config.yaml
tie_word_embeddings: true
optimizer: "adam_atan2"
batch_tokens: 131072
doc_mask: true
Each number is 128 + 32 x the weight over its row's rms, rounded and kept within 0 to 255. Layers, rows and columns count from 0. Numbers have three digits each. The size before them is the row's rms in percent of the matrix's.

# q: layer 4 attention query, 448x448, rms 0.0385, rows 0-115, columns 0-31
# k: layer 4 attention key, 448x448, rms 0.0366, rows 0-115, columns 0-31
# v: layer 4 attention value, 448x448, rms 0.0398, rows 0-63, columns 0-31
# o: layer 4 attention output (transposed), 448x448, rms 0.0352, rows 0-63, columns 0-31
q0 052:103122128082147116136082094107144109055094114163131154074148155150052121095119158115107113164163
k0 064:111145128094131135150120127132089106074097182098116085119104108106131121130123153130087152185154
q1 066:163144137141113041096161112175153151151126151103130110191134136137129163141158102094166164112073
k1 072:101079118133111086153105173103096149125136093120106145138089226152091171101081135090248063128164
q2 056:106101155144158191177163131158163128120214059076143081158093129102128124124153095128135126162114
k2 068:087094154102140095188147089155134154141073108134138158140080146170162117095155130075169121080135
q3 064:056150129137126199102119104099157153132158181171144120145120115093118110193127089057118064147047
k3 070:063155137107093187130164111092159101165202169139151130135184042204153150108236152124101124146137
q4 063:083150163148120129132159111172123165166174150104107125115157124132100168102159073140149175133175
k4 070:124102128097129170057088141167094086075096059148131085184125096071134117188102103161093087128139
q5 056:130132136139123109107112073178123092099141154062098108138132123086161132143155093196162096138095
k5 065:115082104073136141141068109167119131097180139031163151049079088131124130078142105134124116107142
q6 048:122133152131109152107108165100113151099109150113142164098122077082145140097095157138090091069147
k6 058:108119100129123125103200144133089137101189148097127075150133153143120089154126142153100131081195
q7 074:146118118153087091131142108144126183158122139075100142161140095158125107119149119143198108099110
k7 068:066144114128133104171147178139128130170127149136183144094123200144098142130138137130186077109157
q8 052:103159087106135177142097144139129136197175144115117097144127219168167129100097109114182084080091
k8 059:156165116136118132182117118109120066103196136113172128123106127201107155105115107096097170127166
q9 071:109111121154144097154106165150127108146156099111204115085098152101142107106107122106096124159168
k9 070:188163118151118102128161165178102124142134115141172169098120190101074118139087177127118120162133
q10 053:104111080115106146167148125153078140104127113116096114121144115094102187138138123140099093076162
k10 064:129161097170146102164139149159112102079156102169186131150110157131171098098104093191134124096101
q11 059:144071116153073115080166145172152094142129100104155140058115138097109120114134119131165146102140
k11 063:142114126152141146111126115177168163141115156153080222147128167141130113070108141163224168109110
q12 059:141149112133117165166172087167115157190121139104088081153138114137129097147139106146233164099097
k12 068:085120098091103156051136166129098146122172067143137117120136132145141125163122168092123123083056
q13 068:164124148088137108122140156133072137148122120135175100076072137106126146120098132157100166114181
k13 067:202172111161150091109173177136104115141117103067137128130100184098095159165084140151141159152093
q14 051:154088044107154189117147092135112082137125120164136172112154162103104141106104134128153192140066
k14 063:148178102115144152120131131183106087138109065106175116150103189164132056179090105097195106132079
q15 073:114116152111159134117101120098119133072125107123177122097130184114085126112090168111030107216139
k15 070:136096157158161141126115086118135141105124161083106128102158095155143162108113060099044155133096
q16 064:153112143125073177124189169111123113095073093143125095074099114129127127144072186153181149093132
k16 069:117164127104156163078180171171163191124176141057161097135099094118140122113130132118108146126111
q17 068:148097121093116137117149153138105072124063142124132102117096116119133096128116202156124151117163
k17 069:190204109135178029095121137182097138070175083101170151084133171099107150132061128137177169131116
q18 052:079089170141163146111167083174138167111144117145062152138188107087105099115148158147065099154092
k18 063:136131102159140165099096082191125133115115128148104066073138126143136138104151083116038157132163
q19 062:085177132100170155126133069111174162122176169150108171144178113096142121104143099111177082068151
k19 065:136094124147060211093063160116181105160112146195156164130164104117181140153129140140077120089162
q20 051:100074113179109133108155117130105087112144140124113101155084176177150062099107209135161191132111
k20 063:129138153148140119128172109162093145213120140149091085110126118092152115174084176128149130134128
q21 067:156141129122128081153126167131119174149082192098109111103098117157126155119086076157182131078159
k21 076:124112079134157075119105160134113125136092108123149128144101221103134137108098106132189124121186
q22 059:050163119116136143187131099131155076075098146151154099114169134064070152144102134124089119114123
k22 069:147182102131110174117161090113133138072123193186124130096167078103122125122122167159105108134105
q23 052:179131094140144123127138136188132144136159070142150167104228118122142153176151140113111145153159
k23 060:152159108146162126194163107174095103124153168118155168109108145124112110117187150087076155146190
q24 056:105072146091124139192149085153089074089145105132139088061118158097115159148146101175058106204103
k24 066:113132130136127087168109108108114150097036139204071080124143123111129074137156117120024150179058
q25 080:151123095137153113133125137126153111180149176090048166145189073176115127130145096121190149071118
k25 075:088127064121117131154130128089112100136115114112133140119102143112151111071141143157165026108118
q26 052:113167133126213105144095110135156189161136173154085161125097145212148148081150134111113125165136
k26 061:142115083143159126157128130047115109142122114132138087145123090143117119134088147096167112183191
q27 051:149081095148120122129099096126145094099137168098130122145183140102100164152108146116103135082080
k27 058:098168148079144115119059162152156139093149075153155115126116124152116086157132097169138141079131
q28 054:163187114156114168117102163098147187104068129143144129098127177145104137124129182104073117182085
k28 064:099213074114106109205157121068151119108106043078123154105145176151122100090157120091153126155161
q29 054:100123158113133133101086076160199164099110170218084155167170103133153116139141024126178075132098
k29 062:158140118099107077101113133124089083117104119167087055101135106227133167196117107108141127126133
q30 069:155123113107150179171160127113103092124134106133187094137137131101116108117068200123126114088116
k30 075:170197110152141114063143116205132135113171102087138190066125166127128142113141116147115123124150
q31 054:138164163082138127143117099087093093104076101133203072143126103168088075144095136147126167173126
k31 063:125157108091117187143090120115156120171129095080151179140108108143128115137127169119052152139107
q32 053:129139170154131128125173124125109126154110106145118099093148091158125144182148116180131137182088
k32 065:071225141142033135143071131104095134128084132063124165081186157105078129115097152077073110113178
q33 065:208117097096182119159153159036123102122096112134181121095082132128124120145129173124172133085204
k33 071:196241112138150117166138163179126125120155148079154199136114110123131133096100143177159173106115
q34 051:163127108154103108118158108105098110097086067145097104091156136143046124128172103154082133175144
k34 060:106072092105109123086099142226172147119157153078112156128092039109158223087113150085111157099139
q35 055:128124116193142141100093094157065062084141071089140122093163129124090096081160099111057121100082
k35 064:210115116104147163114130093161086124131096157177123111122137201047116154123087109184178110180199
q36 070:081113163113080118167098169129132166140156150133127184115142126124087134131144078127062124167146
k36 073:097128100099146167150152174087142130135146069075122150217112151130121132154131089116102109123126
q37 075:134084104165140115146137107129140142155124118073093141168143106166132148144139066151162101071107
k37 069:082128151083124081161114156099091123085113089184147082183118202152168156125101106106185072099129
q38 059:093128131132117154112141121097100197137183120174142117131156123155162133117144130138056092186116
k38 066:091127146124113176201114080090156118148148193157097119092171084136135109156164115148084179158125
q39 050:126136095099073120173196180130156124150173093114130095166103128170096153149153176170179143063115
k39 062:085086087121080109094154124166153118199169147132139163153109107131132125159141152128075185138146
q40 083:105151119133120159150086102166156129141115145123083157157197105129144120117154090126137126115131
k40 074:123102145071137153120109115118115131097103130144098099146140094118135071101128095132125077134126
q41 077:171085142113095127110149176091127116140115113111131113091065153138138130115078122161131139129152
k41 079:173125082139118068124110188135132153165130121107115141079072204109108154139086159138156125136117
q42 059:048138120141102097149122137159140103124093140180116093120155090100074144068194100137139092162103
k42 066:147084088114123146095142086090140137112121101183160069174152167097146135162163157140116102209148
q43 058:139148153141116133134163146089095099110081088191085087103159139071156163129134168113126110106107
k43 068:129086135109138109150125081136144143116113152167162102115186031076123088144138149101136133147109
q44 054:098146101129148124115143137057078088129082148136184141115129063135135130140124162140136162170187
k44 064:132151165140115142131113122109119142125099111147158057120090088047154120141127127148157109122124
q45 052:174129146170079158123135127091125100101112120161144143149066157130153126172069189096147199086113
k45 062:156109124110122093137150089132136144116158160155151136150133162144104107093071151170168112110055
q46 053:113173076122081139136181129082199119206099168076173123199147155124111136111148101107190115099099
k46 064:192145091157082137163156181128127138174111138170113128151086160160153102125146140059181123158140
q47 054:100124186122170140117147089144125059117109146092095159113076159109136089122180162119129064162141
k47 062:175088112172129065128144129177150109208105062151123160090116088156126160112095154116178083154115
q48 058:108133111152118116139145088160140105115123130185131182141206125130122134140169102082143054116151
k48 064:068164103117074173110153098029147110152141172158114122119161067195211140082146085131109105084195
q49 057:113164113084085142139141151150144157105076094181154146126137183125118135109155102104122085159118
k49 070:081174138100173215168175134083138145154114094153132097197093149111123131124110146052116108132179
q50 054:171097131129114147090134127138080149106158106141165168101100123138134124091146093099178132086185
k50 064:103153093185114093125128097139173134133080152126155128118138152106124058120154106105100084091066
q51 057:142115043078086087130072076128138168175128096104041114148134079153121146135154122152186125149133
k51 067:145092131154126113050185153129132143096199059148135179102130155143088164109076089121187100136085
q52 054:091117179144096162121169171156162151173158107084108126162156113065138127105192103098159103057128
k52 067:183069113133140095130151137163118134154115095189128081193134117134162131162084131123236105113103
q53 056:054079154107137137107137114113100097080135128135147132086103112117143166136152126123084140119165
k53 063:114146161153209094151134115191130207070078129129100115107098088120123139132149146146076161217132
q54 053:123208119160105108125161149147176132213189122091081102211124134202124156113156112107157141111113
k54 065:155114114124097113127135186111139126117185056156138119160108177103111159160076176109185156116136
q55 058:109175148151183165136151064160109127162138121137081104118107172162083119127072149157097170081100
k55 065:132192106093101154118134133143144166141123139160121077134147165172132140106109104139131135130111
q56 060:061122129115110080120084103127126159118093119140071160140155116123083101133174082164113127161144
k56 068:095045164111123165110082129103135133125143133108105044191149055144148156170160093116093100092102
q57 075:113117129093125110146106141134122115091106085134178112101121157128164120134147163160064123160184
k57 067:176133095149096091126129157105146152119179114070171150082071105115092116151132114176086172131149
q58 055:104176168158128063085073136180097119116071091109093139113182062140147063090191090154137153180195
k58 065:094089122113110141132122131144148083155107147200125099177104060106106113147048095118170105072098
q59 064:137176134134136152106134070177128130146142126091095117124097074166120174170126124085167131137071
k59 067:108163104149075113149161187110125131155123129138153137154170189121104110101114120110223099118131
q60 065:185173092123060170157125079151120111119143071183146106095173147154117121101080138197129124120124
k60 071:083129147163098139101131121164163119142146174094099092092191085124106145079169070198063128141111
q61 070:176134122144135129160078199140111093095123114160159081086073150121154127097083138158187167102157
k61 073:178175086157126070121127176162132157131162060043196139103123202127073166132084147134163137130105
q62 055:123146152161112091103100150175123092067113122124132127102114109133131113098119143116069092138095
k62 065:195180122133217128157157080160147153125091150094111097094139114140103159164121125104146169130191
q63 063:159144098133075110153083147091139106224149172190102116146114120120145114090192094120170113131143
k63 072:187141104146052175182154155079099089214193077154114116163168170169159097127139136102136150133152
v0 088:121117081058158143143147118189067082095124130099142062098141133077205059056121147129148101139137
o0 075:137090140143137113149118132106172156091129119180140137107103143160125164120151133127054126159138
v1 090:135095080093147152135137133139050060163162145085131109126120144096200076126085159145157132147137
o1 087:144144151162111097152110155127167152067114126201097140129112155165122144129177107128036110160098
v2 095:119154183192087129169111150081152150126174118193125152112130155131121193149104123113096144120193
o2 076:145154119103148123092183117184116113163119136062098111181162091145108095154137112145180124115082
v3 094:141084123111083141085107142071124147113162185141127149111135053149126070138089126153075126122105
o3 092:112169154120141116115135089172138130129135120097109207156180204139131133134180176108104116136130
v4 084:124133148140085100111114165135179141127043123200097151106186184143125163125124117122139153155131
o4 080:092139142088149118120180110122093133151124105047113121148118052106108116110109128117162107118196
v5 104:161085070123120148151138110149105154129180202106130117120105061133147048143127135140113145102149
o5 105:105177143125139113120110165112131137143097088176083193138160212143134182142179146142096129121091
v6 097:144164127114189089136114146127074155103098086105123106123096115107141202122072134174151103136130
o6 097:155108142129088174099151108146131141113127148117196110130091121130160107147120138119149102145130
v7 097:106094078096123118133085113181101063117194112149137141143136179108113115084161130090113129112097
o7 084:122068113110160142141117122115158104116101118150161072085088100112122124121140125133121127150151
v8 097:111193121170141137133154090095169162102043080159115191103178181101126215145137129113099184110180
o8 092:117094149106128103097147134170140125168138170095132118135125081120142084143097106107219096091095
v9 093:152146165065113172125153148078137160096116119175103115094152131126136111183153135155172114096170
o9 089:096116117187111092111106094099157120151129119077068183166149124153143130058146192096059135119109
v10 095:118074036082111113155154109130086123109077142153143115170166115123125080101243160152152119117065
o10 093:146153132115141071159103145095114130096151067152131125057108135144115149086087150120058156165177
v11 084:148081053087125159123163137161052074114212162090135095126145091107128044118146141157135111143105
o11 081:113116126159140094188081132063164134094104112177084134140099179142130156123141118140074121169133
v12 091:142063073091097058092117173213085115109059120139120123174174113150113045130177131197163112150044
o12 082:094123141122157144153125133073140114109154101156192093095081130116099158108116116128087124173160
v13 098:108133136125147166146136149139097133159133097107115048135090149084125186077136110154147114114121
o13 096:114124080130158125193164123084135142068117138141170082114101113127115142142127128100156141126158
v14 096:158103133122067129156133147158158137192129147152109170133141128149142141131102124113151116137163
o14 099:089152132124137123148101108072127131144079104083151073142117083064102121147177137143114146100109
v15 081:091140165167134081221186135109196188114123089127105085165068161119127203151153126066144080125175
o15 081:145153118126093149074109100118079124162118134077154093155161071099139117135113112153164147094121
v16 092:077155203151123169115101177081153111163117106135135098103158159146084198158177127087086135113196
o16 096:128107100133099114147196089155121121147134133115122089152117058098128123126132129135208146125089
v17 093:134101115101112140112110151104082166141067114103135125137161132125180111099094115108172103147171
o17 092:105123145135110084107132145147154105078152136168144080084091150159096142150133143112093137140067
v18 095:111091032093120089108110096154070088147141160066128113161074079125118040054104146168148096139110
o18 082:173155162158136172159109160104135157089146133171177128125135193104143173147153121109067096172103
v19 082:150139121090110184154150125094136161096242141158105072113096106147132091175116160167152096076166
o19 073:118140128156097121103101176102123150100100101135095144139131164137150115115159152136027121192035
v20 078:128123090120134141103118162128079119127129129113149118116037124171124102104019148091102110123139
o20 083:126156120155121104182174149115130136110174116185081104098141168094092172104176076122086120136072
v21 097:113130134133137138193121169123170182129102161161104156128146150170108120120149125111077099130088
o21 094:100109137108100094080158102116097135156112123066130139108161102087104146103147124136156126080164
v22 095:117090178136067139133129132150187138112062114119126114122169156133148108153184156112091149128121
o22 092:109122081125160092079111122122144087149112141105093142146164132162112137101143122135208160087146
v23 095:151101051088173092064073104197060091096140151111116102107139086101128086081109127157166106178100
o23 084:159124147125143148173113173099156132108121120153154093098094154132115155137102098134068148157123
v24 101:086137083141164077163136115174085082097150086096117093153158125096114157052159129121167079173129
o24 097:189109137139141189088112140119135130136123129160236092106081127077148135155061128129112141127134
v25 093:101154074101116108149132146129080118122142139059128125120069103120158077102098126183164095154151
o25 093:164108157138145158085110156135138128111133131180178132103135148152136177143106152092106119177086
v26 092:135117110109117144153082104143109159168195137106163165089160141149136114118147140101082130144195
o26 089:117100157189126126095158107120198131189104167167113161157160121119142141143174132132151141067118
v27 101:074113077151106100121090087190081116117152121101151012124160122119137164103154112114136117152120
o27 095:171118127128165164201115136094138111118118109147164090092078149104121109134099128113138158144170
v28 083:133136153102146139095125138190141068108127128114147071123127138115176108142130133125102151140121
o28 075:123085119133118142149119153102153115124152091140065176124140134153115129114102138116131167136123
v29 096:085144029108121081153114157177086114118049079128165114138057189113101088092127121096140110130108
o29 079:123064145150147127160129105117153118099123113126143074069112075120117148081149097116113131118162
v30 090:130159103147151118082144066210100085125116137181120110098166101143153121118118124144137149151094
o30 091:155092150124092127112080185077197125176135150141116143100135147116123117128126132095071106102156
v31 092:092123128131162080109078146160081106115151119101124095158120150146077125129090116147136113160084
o31 081:132073085133107157162100134127144129099118135157156090073084104100117131125144122094136150149161
v32 090:122153166140141110182139070102135182135152140133149176136181126156125179158195121071122136137171
o32 081:156131155125120122042132114137131115172115130098102173189139120126177100162112180169180133117099
v33 087:169152187152118156207184091075208196129141145106112129095119124127163113212164140147120127120196
o33 076:124145106131107138054106120133113099155132161078131201154183154132151139136128149128167104103080
v34 095:126104080106116119185132170143032138131156091086126100143111149084129119092094142142161097156060
o34 079:138098112118182116106083059095159109072092111189180081116101157144130125106142121147065128134167
v35 091:155084061081111111170157117147048143115186166058131109129123064136106113110127155163155133095145
o35 087:126149188109144172108096118100106159096111077176190140118133196109154123126108137128005092176094
v36 095:154109126118122121134142133107141168139103166163135147112158164118141211183183131138115132107189
o36 086:100160157079140098113191121136126121128148130080083121171142099121121101140136088144170106131103
v37 086:112145084134104063099202093164151126166136108120111135165143065110126143082152153129122117141103
o37 089:136119179099116194140103096111080134125106132087255113143126146114156122167105116115176099128165
v38 095:105176200177136147044084130054152119156175136177135127111132162128146165179093135174082152097155
o38 087:120149096115093087156235168181121156136134135140021151152122063167112117140151097118190157151083
v39 085:114155181183087136095119162103182186122084129161141123153171106106100197130109157143145141115161
o39 075:125145111107125143127160101161100114164133137119129126139135100155125106131113108110172139108094
v40 086:140085165092118116084142112161130070152140140113128171145166106090127081140107149185135142115124
o40 081:098112145170095157124166211131156176106160174119130135108117109209120174137148094102098078165127
v41 092:142117081125140140155126125161139108107129167130123111185089148154204112076157164158147160128102
o41 090:093146123133128093169150148124117142120135087164093161106137116103114143164154100128111136130161
v42 089:139061040103130107117118074155072124113136145111134104113153093163155019090097119185162123141093
o42 084:156152154120129145160097183099126133090107099167158104093081159097112176122121123121055131182107
v43 096:123190163140136148095147107066181118132122109158131159118121138093110202189135131141096187119184
o43 084:121134146113105101140123138134106152161131143093075168166183131131135092108108142121154094119111
v44 090:148111189136078121161137091100160178156165167154110161146153126133126196186155124122097135127170
o44 075:127155126113133151057123137160141093140098163061142132145153133147145106173113125114192121092094
v45 087:120153151129177114138087132069177102174115137112110067182124182149105144119124116133112155152202
o45 074:141102105195095127074232124192088151131152169118090142109131059129123127150131099106222152119075
v46 089:145097088084120161141164105106115140159186204150096166134106148133187079141171150118102106149118
o46 094:117159155140133094138118125127138156139075098130094206167162152166139151131185132135108113135139
v47 084:124149191141116146070091104079181171181128146180161149143112115104102163201160124118089141108149
o47 076:112129170100118111143156121159118146179126145071075139150182127158120111119162121117193112099106
v48 084:134125074112113154135147147156113088141125138062123158162127091172119090043137118121142153119136
o48 084:103137197153109174138135126125112164143185128177179110110113143126125151140116098140056104114099
v49 092:112088061127164102164118133144081091057072088129116121126098134139172100094059133148175133140091
o49 079:156175113136149097135117124110122111081159101170123101110095152145104143108100150122063131161149
v50 088:121165203142162166168145128052168143125185164105113107082110124077124177161107146143111150114233
o50 079:148161118128105128055190140164112158156141141129116175172169156179142153147161123125188086143050
v51 095:140135170153098110096142159098207180141117147145100183127168091140137156151128123124069147114151
o51 082:104179155110106154129154108158079153181122135089129166141157116131116118147094120136185135097107
v52 094:157147106145170184088095110156078105087089138146122198120113128132188119144060163196098147163094
o52 090:135154184122119058153114136118172145160115113156077162132147190132113102121161134109130102137146
v53 089:149124135126149162198121131069077111135188159048113148154097126111183101078110131107142154134124
o53 085:150171106164124118130102146141136151138096099188130153142126163138118161161153115171046124145127
v54 094:100081076129166072134074173182089136086135154089142131165078141113107087096107148115156101139062
o54 078:117112104132144150161103104109151105095109100161160050081109130143091146098147107135088159129171
v55 083:159139096102070105178124116124125158089059124118138090134132134098137130161221134040152135131123
o55 079:150081158118190140054105070094139070143139135076159145161120147170149116117098159150145118124189
v56 088:110158154150140129066141133129135172095176134142109059092092118128131151119128129078118101148122
o56 084:194107116139121139165136078101127111175089121073169162186158153126157107127112147158162136118177
v57 090:154058083123120074152136149175035121104134136094109122121115092123110067109121091125144109125114
o57 086:144178128098171150123074123097135106108152099126190089092101189139120151136092158154080111170141
v58 088:159094086071140159171084106128046101120109139069137092125094093125124020103142169144139112148142
o58 093:111126139132138135086115158128166122106162126193135147080130177173135188128115121121103108155108
v59 093:097100087112120128121132126165083094137104144100126106148122137132131073112141105170145129123047
o59 083:140140153132156137219070118101142141094133091153187151114123156112124140103123145114083138129216
v60 088:113143148175142122141082103045169171128045133164126172081124170176141153141136086118111130132193
o60 085:091134104129138102132215145168125123144141115097040144161156082093096140112164128125172143123104
v61 092:142077073051078168159134146153098128129136166108145088112179094108150049074134134131182105092120
o61 086:160121188159135152114096126075123088134159145166217086132118146135130153175129156128062137130078
v62 087:076079098150102165107100157153044061130071100168112123137139163125140108105097108129155120169034
o62 079:183150163115165078191114118089113124112144125119136090138060120112098124097143146152113158134217
v63 092:141123150181125073131103156108194167157136143138143161112078126129128120182115141067068118118090
o63 087:104132119106109167101129096179129104135122136066094140137165144142109133091163085173197101080133
q64 117:159134111139108129140136107094105108068097101144138132036133140116070105069137088157140158145170
k64 111:152126127131131143157129129076130048072121111135160137116144135113040131065089080111183197142154
q65 127:110081135099121103084109123178104110125130112032145126085063127173144113042131154112168127163050
k65 119:082109145108148091100147135215117108135124133038129125115062142132149108088164214098190139126071
q66 122:074147100161086145138082133094124151168127186170130102142201106145123087153144137105070129065153
k66 115:135127098136092187089077141104108150135151178166181051112154116109143138130133110085045118148156
q67 115:097137138174150131146079125134140126108122122145117093067179167176103142095059134125131130132109
k67 107:067167122183103092149084115150118147142102099130132116087153132150113139126105159095103148069083
q68 119:133182152099105135187180105115146109094184132116126097161133122076143120196160137145122079113213
k68 114:148177145121090161180177100087132109090186152120136120128122112129128136156134103134093068140212
q69 118:169107144169176088083119151150144134108116164148100117154065057165167157133122101179096172102130
k69 114:157102152150127122121086105129108137160187124136109114180132082203120167137136168185127180103151
q70 123:150100127138094134122088190091129073074108159146143098117123139099138068117170161135097132142163
k70 113:141072105170106180130132126074172069077106153162142091118123114137152111096144157110138158132140
q71 109:094111097160098146082122135090128128165179107137113103114113164164140127124118160084133107159149
k71 104:111097128107178054114082107126083116119160115107134070110072223090140146165108199070154156152100
q72 101:065166149073126118164123070054140129109088120109159155133193123097087100138140147141083150080108
k72 098:076179142129124168181137140096181150100133190111161123117157030107133106099167070108017092143093
q73 119:147105121131168156141131070124121189186144177120166085182146040168184094149175134108160126105169
k73 113:171100115099174135105119090167087228167169169127129100159130088140139120164119116157162125182171
q74 120:172128091139116133099116181137119149168121214159135138154116123159159130164138142187152097125157
k74 104:201124115104127158063093121136092160107118138162137109140112180158162146131089155153175085120169
q75 116:133157159164137141071089114087114075086153171143134144123072126161163175161109159167097140120134
k75 111:132144140169141166133082109111153094062156181087147092095113087181188152142108184115109159120127
q76 124:094124150124209128103122112095153075070161173158138132088112175146134157097135157102113158200118
k76 117:071166140143193104125155121088168116105178178118159129124152099126163144092166168032038161133048
q77 107:175094121149085077118131162140153092167123131094099120095077129199133128107120116116204198146154
k77 105:138094124082133074071093135144083117148116030155102119133097195165105096138132166160204150156188
q78 114:153037146117116074096160089205132208180158130091109149165141030095126099116135139119157130125102
k78 103:188080156120120056130124070201123170112134094089094091119154139084083103093115159162156107189126
q79 119:159121149119192155131151059163145173044126147134145161122118100060142164162089175134071105130123
k79 115:184136147165162145122137088133191158053177115119148139130151086094157180102094112152100112101124
q80 122:148141093128149130088100161101071090126136118109122088084059125126167157119078120183163168126131
k80 113:099127127058147097132126146086071084135120073111087118087095118167122123144103179148181195113129
q81 127:160117150170253107103152120164156129115132162135115128152100060135169179177091176165154147161107
k81 128:146156140176248074161152072149160161120146167146106137141107070165115152144098159187131172143120
q82 125:104104175178137106118104115159120140234164116094140105130159103142132077138068128167168147088198
k82 120:129141175173119091130120140155116154183171105096130103091148163137103118161040150165145151171197
q83 118:078118149135126168131171120132166147190152133172166175227136175122071075161130152069083133106149
k83 116:101102165120135166105127107134104174194131124126130148212134165086100087168129106112116090103159
q84 108:134174117129171149153140084100130122096098175186102096073150118076120176128091138143099103059168
k84 101:105187117157161180179178139096157134122101223165116146124154090136117199103106077121052112110130
q85 131:147148133203163161099126140153133089089105177132103093064049131154099166121063155122135096164100
k85 120:091140153155161159143100150123157118136110191131115110074053106125163170159073156068111129122104
q86 124:106135135155172140102134134121150082124140103042117110137028107198167182124126155153097144148091
k86 120:067176157117182122106163164120157093145125120067124127148057096178144161127155153141123157096095
q87 119:139152108190180104089148117160131103096129097135115096146123141133120158111038129179121167160120
k87 114:135205126167144072102149071112090106117143126131132128148142127164136144149042153128118183124123
q88 128:105111179139122125112104139085192153145146106144134125171114140147134149159173166112100142096154
k88 123:101097117144173137112110104089199146073157114108132089146121160144157138138142152164134162162130
q89 116:127116109096119158146103131171104161119135188062109151059089131238133147036103124143111088129125
k89 110:128085139127165096101113166150103143114154150037122136121073126188133151046145098140168123122100
q90 108:065121153188111104129101153056163074070121104107120130104068151183099103118135121133050110125133
k90 103:071142142194176089138127196039178039131112074088174096133081167100078127132122077125118155081106
q91 103:148182124083116112162128150148138085111092132184142163123143201090128103120144152129153144111145
k91 098:114103127061078161144117169183154048133093124199145138166149160087140110076164128125122142088166
q92 128:143194065163130157077124135156089057056098074169127109087076172105170134141093145177167146163093
k92 120:101170089128104135116142098149114081117091085131123147118091165143213132113119181130142160070099
q93 111:141128203112183052098126114152146111110108128165127190122164111079114158183115122157125133144137
k93 109:104155153100118146156162121132194106108129172150135171135185091128105132144132089146049127100117
q94 115:139089159137161106181139106135188147113069113123136196088146124077092100144155124119148139077173
k94 108:123096113119092146180124153102232150111117116132141179139202106138086128131141073141107137106172
q95 119:140125196172151090080140185159183080083072099171130159174106189104097134214141134123132165122109
k95 115:121121138186125176119147132120211088099109142196157162169143138133143129120144123141097135112124
q96 125:172139162113174051112097108194116122086099118121139112095159070134124123091136070174137145197060
k96 121:168121156108159061113130149171112102105118128108132149105180054152111082131142114173111123168113
q97 123:170100120118111127145092127155129160154126135094095173093094060209111134020077080173122120167118
k97 109:164081120146138070103096167173089120161149084119112166124088139122097104099105130165171127129132
q98 114:187144084120112175095151124154072160070135070127110125064045121002186149119114153161140090128072
k98 110:184170102099101152148172049141119109089136101074050169069092141093164127086114153135179093093118
q99 117:122088090147213128085104111111144141105158157169115150176050109099129138094087144173102180101086
k99 118:171093098139206106104088119095133152158150154115126096209087123086155147099090107180116165104068
q100 117:153128127087119105102118127129109131151128109153154134204136125149146131170199145131154148142150
k100 112:149185112060136177135121120089156139146145155147145161159134101178132149151190061140122137181143
q101 115:151142162115108166186158120192105190111150105046140113149122109144173122180108131160167064108130
k101 112:193114160112109150156125083168121176100136060062093134113148137199205103140071201142154083130146
q102 120:111105196122068127118109188162127076177132082142139171127135164067066087112117126116088107079153
k102 119:122094142171080171160138169149159088136145115118148132120148168068071119106111075121077115095094
q103 122:127145174083036126143147122127132158164062127113126177117165084167077107138128087144137090125202
k103 112:179052143099070136121106126146127091121086106133146138112145157118078131132114067179193143171223
q104 111:139099132122120122121129076102107142126177154100101048079127108161195122115176085106140104130138
k104 104:123141141081181095140126159104125174161159153111096122101163113180124136126134127098142139103132
q105 118:134122150142101123164167110160152122066087123131133138156158083062088069132108111155118088095127
k105 110:138144147187085157182163103112165091066128089149132127142177102098064112103056064168083083130156
q106 114:140121138174139150177149169176180139139131092168128155208083181097098109150172109053117141118109
k106 113:119144110161107167132128136181132109178120127190113188183052211051110117156156108137142096143173
q107 130:178149062162178166105172064098087135038155106156126059060125134049160099166095166148202140156091
k107 120:135180103109136111131171047084116139127127158152072107115115090075159105150073157106125123107066
q108 115:061158119164095123136116155123142111184151115108124149110102161180128146060092137101125138131118
k108 109:079149117152085097096128138150087119151105065136106119103069226109116153098107171118186123097155
q109 116:097122152139144107084159135152113108093143042091165128140091163079162097153176153114162151169045
k109 110:070164116131148066113189101135165106147138106093108139138128141122120088128184172120141143151075
q110 118:179155088179208154126135123082121095080184169185057059084027153097151219137099119094126118187130
k110 115:134179130144188116163133103084109134091170202169089112100068129116150174145126178052130115176123
q111 127:177137088145176128128125079124105133067107136168131098070108128069173077104072148168165128126159
k111 125:149156124112159084138151071126113166108133170117111088119128103092184080092095135127141142138113
q112 106:094083162132143120130169103163146109128161106140147145176142190106072127189196133141106147118112
k112 096:064094151134120120167174147111187132153140174121139161143162104188087155148179102135056128095095
q113 118:099106127123096188197114102123161125142117097122122114132186141144100071109143131052123119063186
k113 106:116110118165126191171091202127154115116114158152175099148156108085110124111116079107137102141144
q114 125:070142155100080135147159124160139123138115076030135118171191118130120066109161122105134123096111
k114 122:071113137112070098155178150178145132134110065052135099147168160122138097139149118157173108113131
q115 113:123113120152064128101121114155138089139162098139121090108130120122130055091162131121120107097130
k115 108:151126075146108123113131106136118095115149103075164035139102142075160103125099113169172124136113